config.toml
head_dim = 32
norm = "layernorm"
norm_place = "pre"
positions = "learned"
parallel_block = false
init_std_up = 0.088
schedule = "wsd"
decay_fraction = 1.0
decay_shape = "linear"
max_seq_len = 768
max_steps = 4859
dataset = "wikipedia_en"
Each number is 200 + 20 x the weight over its row's rms, rounded and kept within 0 to 999. Layers, rows and columns count from 0. The size before them is the row's rms in percent of the matrix's.

# layer 6 MLP up, 256x64, rms 0.0882, rows 68-117, columns 0-31
093,202,188,195,206,214,198,167,191,216,200,172,199,182,195,216,186,185,191,177,191,158,173,222,183,159,201,175,213,203,206,198,201
088,197,191,195,206,204,227,175,196,223,264,202,209,192,186,166,216,214,208,220,217,238,228,181,204,205,223,172,192,198,186,200,170
098,210,221,204,223,211,194,214,236,192,163,243,231,205,211,209,186,181,180,209,190,198,198,181,213,214,204,174,190,200,248,184,237
126,203,185,211,218,199,188,177,201,213,216,221,217,202,208,169,198,196,231,232,227,192,231,213,202,212,197,190,213,217,200,201,190
089,167,217,198,173,222,227,162,192,204,234,189,212,182,199,212,222,165,217,223,194,200,186,196,219,201,213,174,174,186,168,200,185
102,173,213,183,173,216,188,191,179,266,197,194,203,213,170,217,185,212,161,171,204,176,206,205,183,175,208,209,193,181,163,202,214
099,202,216,193,240,179,198,234,211,165,193,182,192,182,223,203,187,193,219,160,208,188,197,192,210,204,233,175,206,219,189,178,199
100,226,174,168,209,165,176,183,183,219,187,241,228,152,184,214,204,189,198,223,208,193,227,193,235,189,207,226,178,214,192,173,165
087,176,203,177,206,193,220,222,178,199,193,223,198,196,248,210,173,194,173,212,212,204,200,174,200,181,203,214,198,202,242,222,228
100,194,189,228,243,155,167,178,186,208,195,203,203,194,188,189,194,179,186,203,199,210,229,196,213,173,199,191,177,167,201,171,193
098,202,201,168,192,183,192,195,180,204,153,214,224,169,238,191,193,220,175,193,206,215,181,202,206,203,222,185,212,203,182,199,221
091,211,209,223,185,183,158,215,195,222,142,175,203,205,194,190,191,218,183,206,175,208,220,203,207,210,207,204,155,209,228,193,202
111,200,186,207,237,204,182,193,228,230,200,195,202,191,203,214,206,198,218,211,212,207,192,199,212,201,200,174,170,196,191,187,154
106,186,207,206,208,211,168,203,187,191,193,173,200,159,201,214,192,206,215,223,197,197,178,188,207,177,195,219,170,197,180,163,191
092,165,231,249,215,218,201,218,197,196,212,222,224,191,244,223,175,196,205,192,198,222,204,190,216,173,214,193,197,245,209,200,212
102,193,199,229,177,175,196,195,197,193,192,226,160,215,196,166,212,192,181,217,189,175,201,220,176,203,189,168,207,188,167,234,160
134,165,202,179,197,199,196,218,179,183,176,192,209,215,196,223,215,188,214,160,204,182,201,201,173,197,212,191,170,150,176,173,214
099,233,223,178,175,216,196,223,180,230,200,207,211,229,237,179,191,163,213,218,191,229,198,203,200,201,209,186,183,198,193,202,217
084,203,177,192,180,208,229,223,195,183,176,202,195,126,216,203,176,194,201,224,193,204,202,204,207,207,179,180,193,233,164,226,208
081,187,175,189,171,186,234,189,176,192,167,230,213,200,169,154,212,191,192,184,206,227,190,196,194,219,181,206,217,156,213,205,237
110,185,186,187,199,202,183,171,199,168,215,180,181,176,185,193,181,206,191,207,202,201,186,213,212,188,194,183,237,167,202,178,184
100,204,212,208,216,219,206,194,172,216,214,201,214,184,182,193,167,193,227,174,225,198,203,207,188,207,186,173,174,226,205,199,221
096,171,204,210,206,208,187,219,222,248,179,180,234,207,173,209,207,188,193,192,213,201,179,170,215,172,195,187,211,175,196,154,191
116,195,191,195,213,208,174,189,191,199,156,188,205,182,223,204,214,177,214,212,206,184,240,223,178,215,165,229,191,195,223,206,179
084,202,220,176,197,163,230,172,195,183,201,200,216,191,222,198,239,176,176,174,198,211,234,196,214,199,213,202,155,203,185,215,164
087,209,192,193,193,197,209,171,177,207,176,211,184,175,215,141,207,180,181,221,196,209,200,197,200,185,189,195,205,196,221,245,165
102,182,193,213,224,158,210,198,196,208,195,197,203,210,210,241,227,178,193,179,192,212,199,167,179,200,215,207,216,169,193,180,231
098,157,173,215,184,176,177,179,204,174,151,195,211,157,211,166,186,204,173,196,228,182,178,223,215,195,207,198,190,195,199,147,194
097,188,195,179,196,212,204,175,223,223,199,206,229,203,195,204,170,181,178,218,215,193,186,189,215,148,239,171,192,218,204,159,215
109,188,210,205,164,236,239,236,208,202,231,215,204,168,247,178,198,204,216,196,209,163,214,183,205,202,199,187,222,196,200,195,204
088,183,227,203,157,191,205,180,222,181,197,180,184,219,198,236,175,185,185,242,213,176,215,169,172,212,205,183,202,172,188,210,199
095,212,222,208,180,231,202,210,192,202,152,195,221,180,212,179,147,198,217,205,207,184,170,190,212,205,217,197,187,167,203,185,174
125,180,200,165,157,198,244,193,212,218,217,218,218,181,219,228,202,214,202,187,217,235,208,191,188,204,167,202,238,216,227,169,229
118,186,185,208,212,196,187,200,204,212,211,234,220,196,223,208,194,177,192,187,229,184,208,180,216,159,225,194,182,206,157,215,189
094,159,205,211,176,187,191,192,185,214,193,209,199,164,180,204,184,163,212,196,203,164,208,213,168,201,158,176,181,185,191,193,171
098,182,223,189,236,231,233,186,206,215,203,215,192,232,208,163,167,205,211,208,257,193,187,222,225,181,191,186,203,204,176,220,240
097,192,221,176,175,175,172,179,189,227,210,183,222,183,223,187,190,176,233,211,218,230,227,207,168,191,168,170,231,214,203,163,172
102,186,226,199,242,196,222,185,230,199,209,198,203,206,219,249,203,185,175,196,209,181,190,198,175,160,221,186,183,208,195,179,220
103,188,201,159,184,167,182,200,188,162,202,207,186,147,208,190,178,202,207,181,220,181,183,192,239,184,225,192,220,196,193,184,203
101,211,235,208,201,206,199,179,169,217,178,196,211,177,217,175,214,164,198,228,186,166,222,181,214,194,189,190,190,187,221,220,205
103,222,190,208,227,214,176,218,198,216,174,190,225,219,188,210,159,190,210,186,185,209,224,204,174,175,181,219,159,204,171,181,199
098,207,202,201,188,217,223,203,203,181,221,205,168,182,215,185,223,201,178,157,193,175,208,200,171,187,202,234,213,180,191,199,187
105,215,204,183,218,180,173,213,210,191,185,189,196,179,204,212,178,163,210,218,226,200,202,172,235,190,220,217,192,201,241,203,183
112,204,198,217,217,194,192,202,190,156,173,222,231,183,190,168,188,185,182,142,222,193,207,220,170,185,180,202,197,165,185,163,171
120,185,193,195,192,181,222,209,204,226,167,205,196,157,191,187,192,197,217,197,207,234,252,190,197,207,184,196,216,204,198,201,185
104,151,218,212,197,218,194,195,208,202,191,210,210,243,204,175,211,197,172,165,205,174,199,223,174,172,172,210,208,180,209,219,227
095,185,207,256,195,209,203,199,197,211,208,233,226,189,215,216,215,197,172,199,234,168,208,211,179,189,196,241,199,184,226,219,211
095,193,214,186,188,225,194,223,210,179,191,207,198,208,226,185,196,207,184,203,209,205,210,194,222,210,177,184,207,228,165,218,221
107,194,178,216,203,182,177,204,200,212,163,229,176,203,179,201,197,166,207,185,198,185,196,196,183,200,216,219,180,169,204,221,216
107,188,188,190,203,200,221,239,221,227,202,211,241,180,175,192,216,162,239,179,173,218,219,210,195,193,139,234,213,197,222,219,189
# layer 6 MLP down (transposed), 256x64, rms 0.0879, rows 68-117, columns 0-31
098,236,177,165,223,198,225,160,210,220,214,177,198,213,179,225,197,192,196,185,191,199,198,199,203,215,234,217,218,219,198,228,186
077,206,227,202,216,217,202,203,203,185,157,196,208,213,232,211,200,209,194,170,200,222,179,203,183,223,166,236,245,220,215,179,232
097,205,223,156,199,215,203,220,203,198,198,219,201,174,207,205,199,219,161,170,219,220,164,177,162,199,176,186,211,211,230,215,195
133,157,226,212,243,217,196,219,209,193,177,210,208,210,196,191,209,202,191,231,197,205,211,240,210,179,194,204,184,173,190,214,226
126,210,157,204,216,229,195,221,181,176,220,205,200,202,184,211,176,207,194,188,194,178,191,186,191,206,223,181,183,171,186,191,216
117,199,185,181,188,205,176,197,217,185,175,201,206,212,203,229,237,212,171,206,221,216,185,243,172,216,216,211,217,224,201,170,195
109,186,203,187,192,248,188,142,221,183,169,195,185,214,174,166,194,206,207,208,204,210,182,206,158,213,196,188,177,214,203,204,187
098,207,226,181,198,226,228,221,173,242,213,200,178,206,209,229,231,182,205,231,230,193,192,218,172,178,206,221,214,205,230,186,186
099,193,213,143,236,233,211,181,193,230,196,229,198,209,200,208,193,210,199,201,207,225,248,176,168,175,208,213,195,210,212,211,167
090,207,197,173,224,179,178,196,170,201,223,215,195,197,204,224,188,197,201,162,204,201,184,180,241,192,186,191,188,243,164,179,200
086,222,210,148,223,175,220,199,188,247,216,225,214,210,210,221,226,177,183,181,235,180,186,187,171,189,215,221,212,207,205,185,195
099,224,206,197,227,204,182,170,199,197,198,191,199,182,210,208,217,211,174,194,242,182,172,179,182,229,206,233,235,222,225,201,194
092,190,248,217,176,207,229,217,232,193,215,196,195,214,197,222,199,202,181,175,202,190,225,220,203,186,187,236,230,174,209,221,222
107,208,160,196,238,196,193,175,188,186,211,188,160,205,200,239,213,185,210,188,213,214,201,220,221,173,204,181,191,210,172,223,169
121,192,195,207,189,226,207,189,238,218,195,192,198,243,218,190,184,197,213,192,223,211,238,206,194,206,179,201,223,209,215,242,207
094,185,198,204,193,210,208,176,213,218,196,210,212,178,230,210,188,209,207,182,216,209,183,167,177,206,223,203,211,194,185,198,189
123,180,168,171,194,181,184,188,212,186,204,203,179,223,167,231,223,215,189,203,210,198,221,147,230,200,206,203,183,213,211,185,199
120,174,185,165,167,200,193,217,206,210,193,179,212,244,182,198,191,203,201,201,176,215,174,251,186,233,262,205,188,199,217,194,230
088,194,182,229,214,239,186,222,187,218,163,180,175,215,188,199,206,192,230,192,182,230,189,211,178,207,198,181,188,190,215,194,174
089,207,211,206,228,166,206,189,229,211,184,210,203,219,182,200,254,209,218,217,198,240,197,202,195,216,211,199,225,228,197,216,202
100,211,171,206,205,198,235,215,200,173,183,218,182,183,170,218,209,180,166,177,218,212,229,174,232,196,209,214,145,200,207,216,206
091,227,231,203,191,174,189,214,189,186,199,205,209,193,221,206,193,242,231,227,143,196,209,234,216,190,222,199,210,202,182,201,232
100,227,205,205,154,184,212,193,179,175,209,195,190,178,210,196,173,216,173,194,148,204,181,202,203,214,209,224,181,202,166,212,203
096,208,155,213,209,237,204,202,215,181,198,214,217,202,199,219,199,165,177,224,161,215,197,192,214,205,205,196,203,172,241,164,227
091,198,194,210,226,205,147,212,209,217,231,198,193,211,194,219,207,201,189,224,199,193,153,218,168,228,162,221,213,224,191,174,221
082,204,226,201,165,186,196,197,220,166,211,176,211,241,217,225,192,215,218,196,202,182,160,203,205,211,228,179,197,226,142,172,203
099,200,172,164,212,187,227,200,198,215,187,181,193,199,198,203,202,186,194,231,236,239,162,205,188,205,206,229,191,200,194,227,189
089,237,225,166,191,160,217,215,221,201,183,198,190,191,199,167,205,185,175,181,193,231,214,168,191,222,231,195,180,180,183,188,192
105,249,221,174,232,221,233,200,213,200,187,195,195,225,206,226,240,228,233,210,193,224,180,215,226,224,202,211,221,208,203,201,200
113,211,208,166,194,202,181,160,209,225,206,236,210,184,185,197,198,188,211,212,188,205,213,169,214,224,200,173,186,172,234,207,180
088,197,182,174,175,183,184,229,187,187,187,232,171,161,184,191,174,226,189,145,237,191,178,199,211,162,168,168,214,211,195,189,200
081,193,195,187,181,193,196,189,199,169,202,211,212,199,250,188,178,209,186,229,198,180,206,192,191,219,201,174,206,196,166,192,224
104,199,220,224,145,208,189,199,209,208,187,206,188,220,204,212,213,195,184,222,202,198,178,214,221,216,205,190,204,206,210,164,239
128,164,182,236,188,227,162,175,201,188,204,187,196,190,187,179,211,188,232,229,189,197,243,196,206,234,186,171,174,183,192,201,230
091,247,181,224,200,220,197,204,209,198,219,222,221,209,205,182,216,234,229,188,215,198,170,180,244,226,204,219,204,205,220,213,182
082,174,178,232,175,209,166,219,190,174,192,207,199,153,222,237,219,170,212,171,182,187,221,184,204,193,181,192,177,194,206,158,190
086,213,196,205,210,149,182,201,227,224,211,223,184,220,218,219,223,180,190,187,201,217,197,227,180,187,180,182,229,199,241,202,191
090,229,227,225,186,181,204,216,215,206,212,166,199,175,193,214,200,193,186,197,224,210,181,227,230,203,216,181,228,195,211,211,178
076,178,197,187,190,207,174,199,226,211,157,180,215,216,202,187,199,173,174,197,184,209,209,200,179,184,181,210,166,181,192,195,156
103,243,223,193,248,184,210,183,168,225,199,186,180,185,209,212,214,193,231,228,179,214,205,211,189,182,200,179,170,208,159,200,210
120,190,180,236,190,147,209,211,211,171,180,206,205,221,236,164,194,219,186,227,190,222,178,190,213,212,240,196,207,188,205,181,178
098,214,204,196,235,191,204,196,216,209,223,189,213,227,215,149,194,196,164,181,222,185,206,214,173,193,161,202,168,163,188,214,225
140,205,197,181,236,193,222,214,203,164,194,176,201,194,220,209,207,182,198,207,221,201,201,224,246,167,198,195,188,204,181,189,200
111,212,190,208,205,197,228,212,185,192,228,197,176,230,214,244,189,233,165,187,185,196,174,201,177,197,225,218,175,195,169,213,199
099,159,197,201,150,258,184,229,160,202,197,201,223,217,213,197,210,204,168,212,221,193,199,216,214,225,186,216,217,204,154,211,179
103,213,179,224,208,172,205,223,181,193,193,195,220,169,196,192,174,205,224,212,195,238,187,206,222,193,198,202,192,231,179,163,171
086,226,217,185,205,229,178,218,204,190,205,218,209,215,204,183,226,195,217,211,168,212,192,156,230,214,206,206,176,208,191,196,226
072,211,222,233,231,199,205,191,196,194,243,216,215,201,189,184,198,181,227,208,214,203,222,232,174,207,200,210,204,158,218,187,198
107,205,183,220,182,147,196,188,163,187,194,211,210,187,190,198,186,230,208,187,205,211,197,208,184,199,200,180,173,208,237,179,161
100,189,203,193,214,211,216,182,182,230,216,226,178,169,200,233,204,210,235,211,254,181,177,209,193,223,199,185,218,189,228,171,184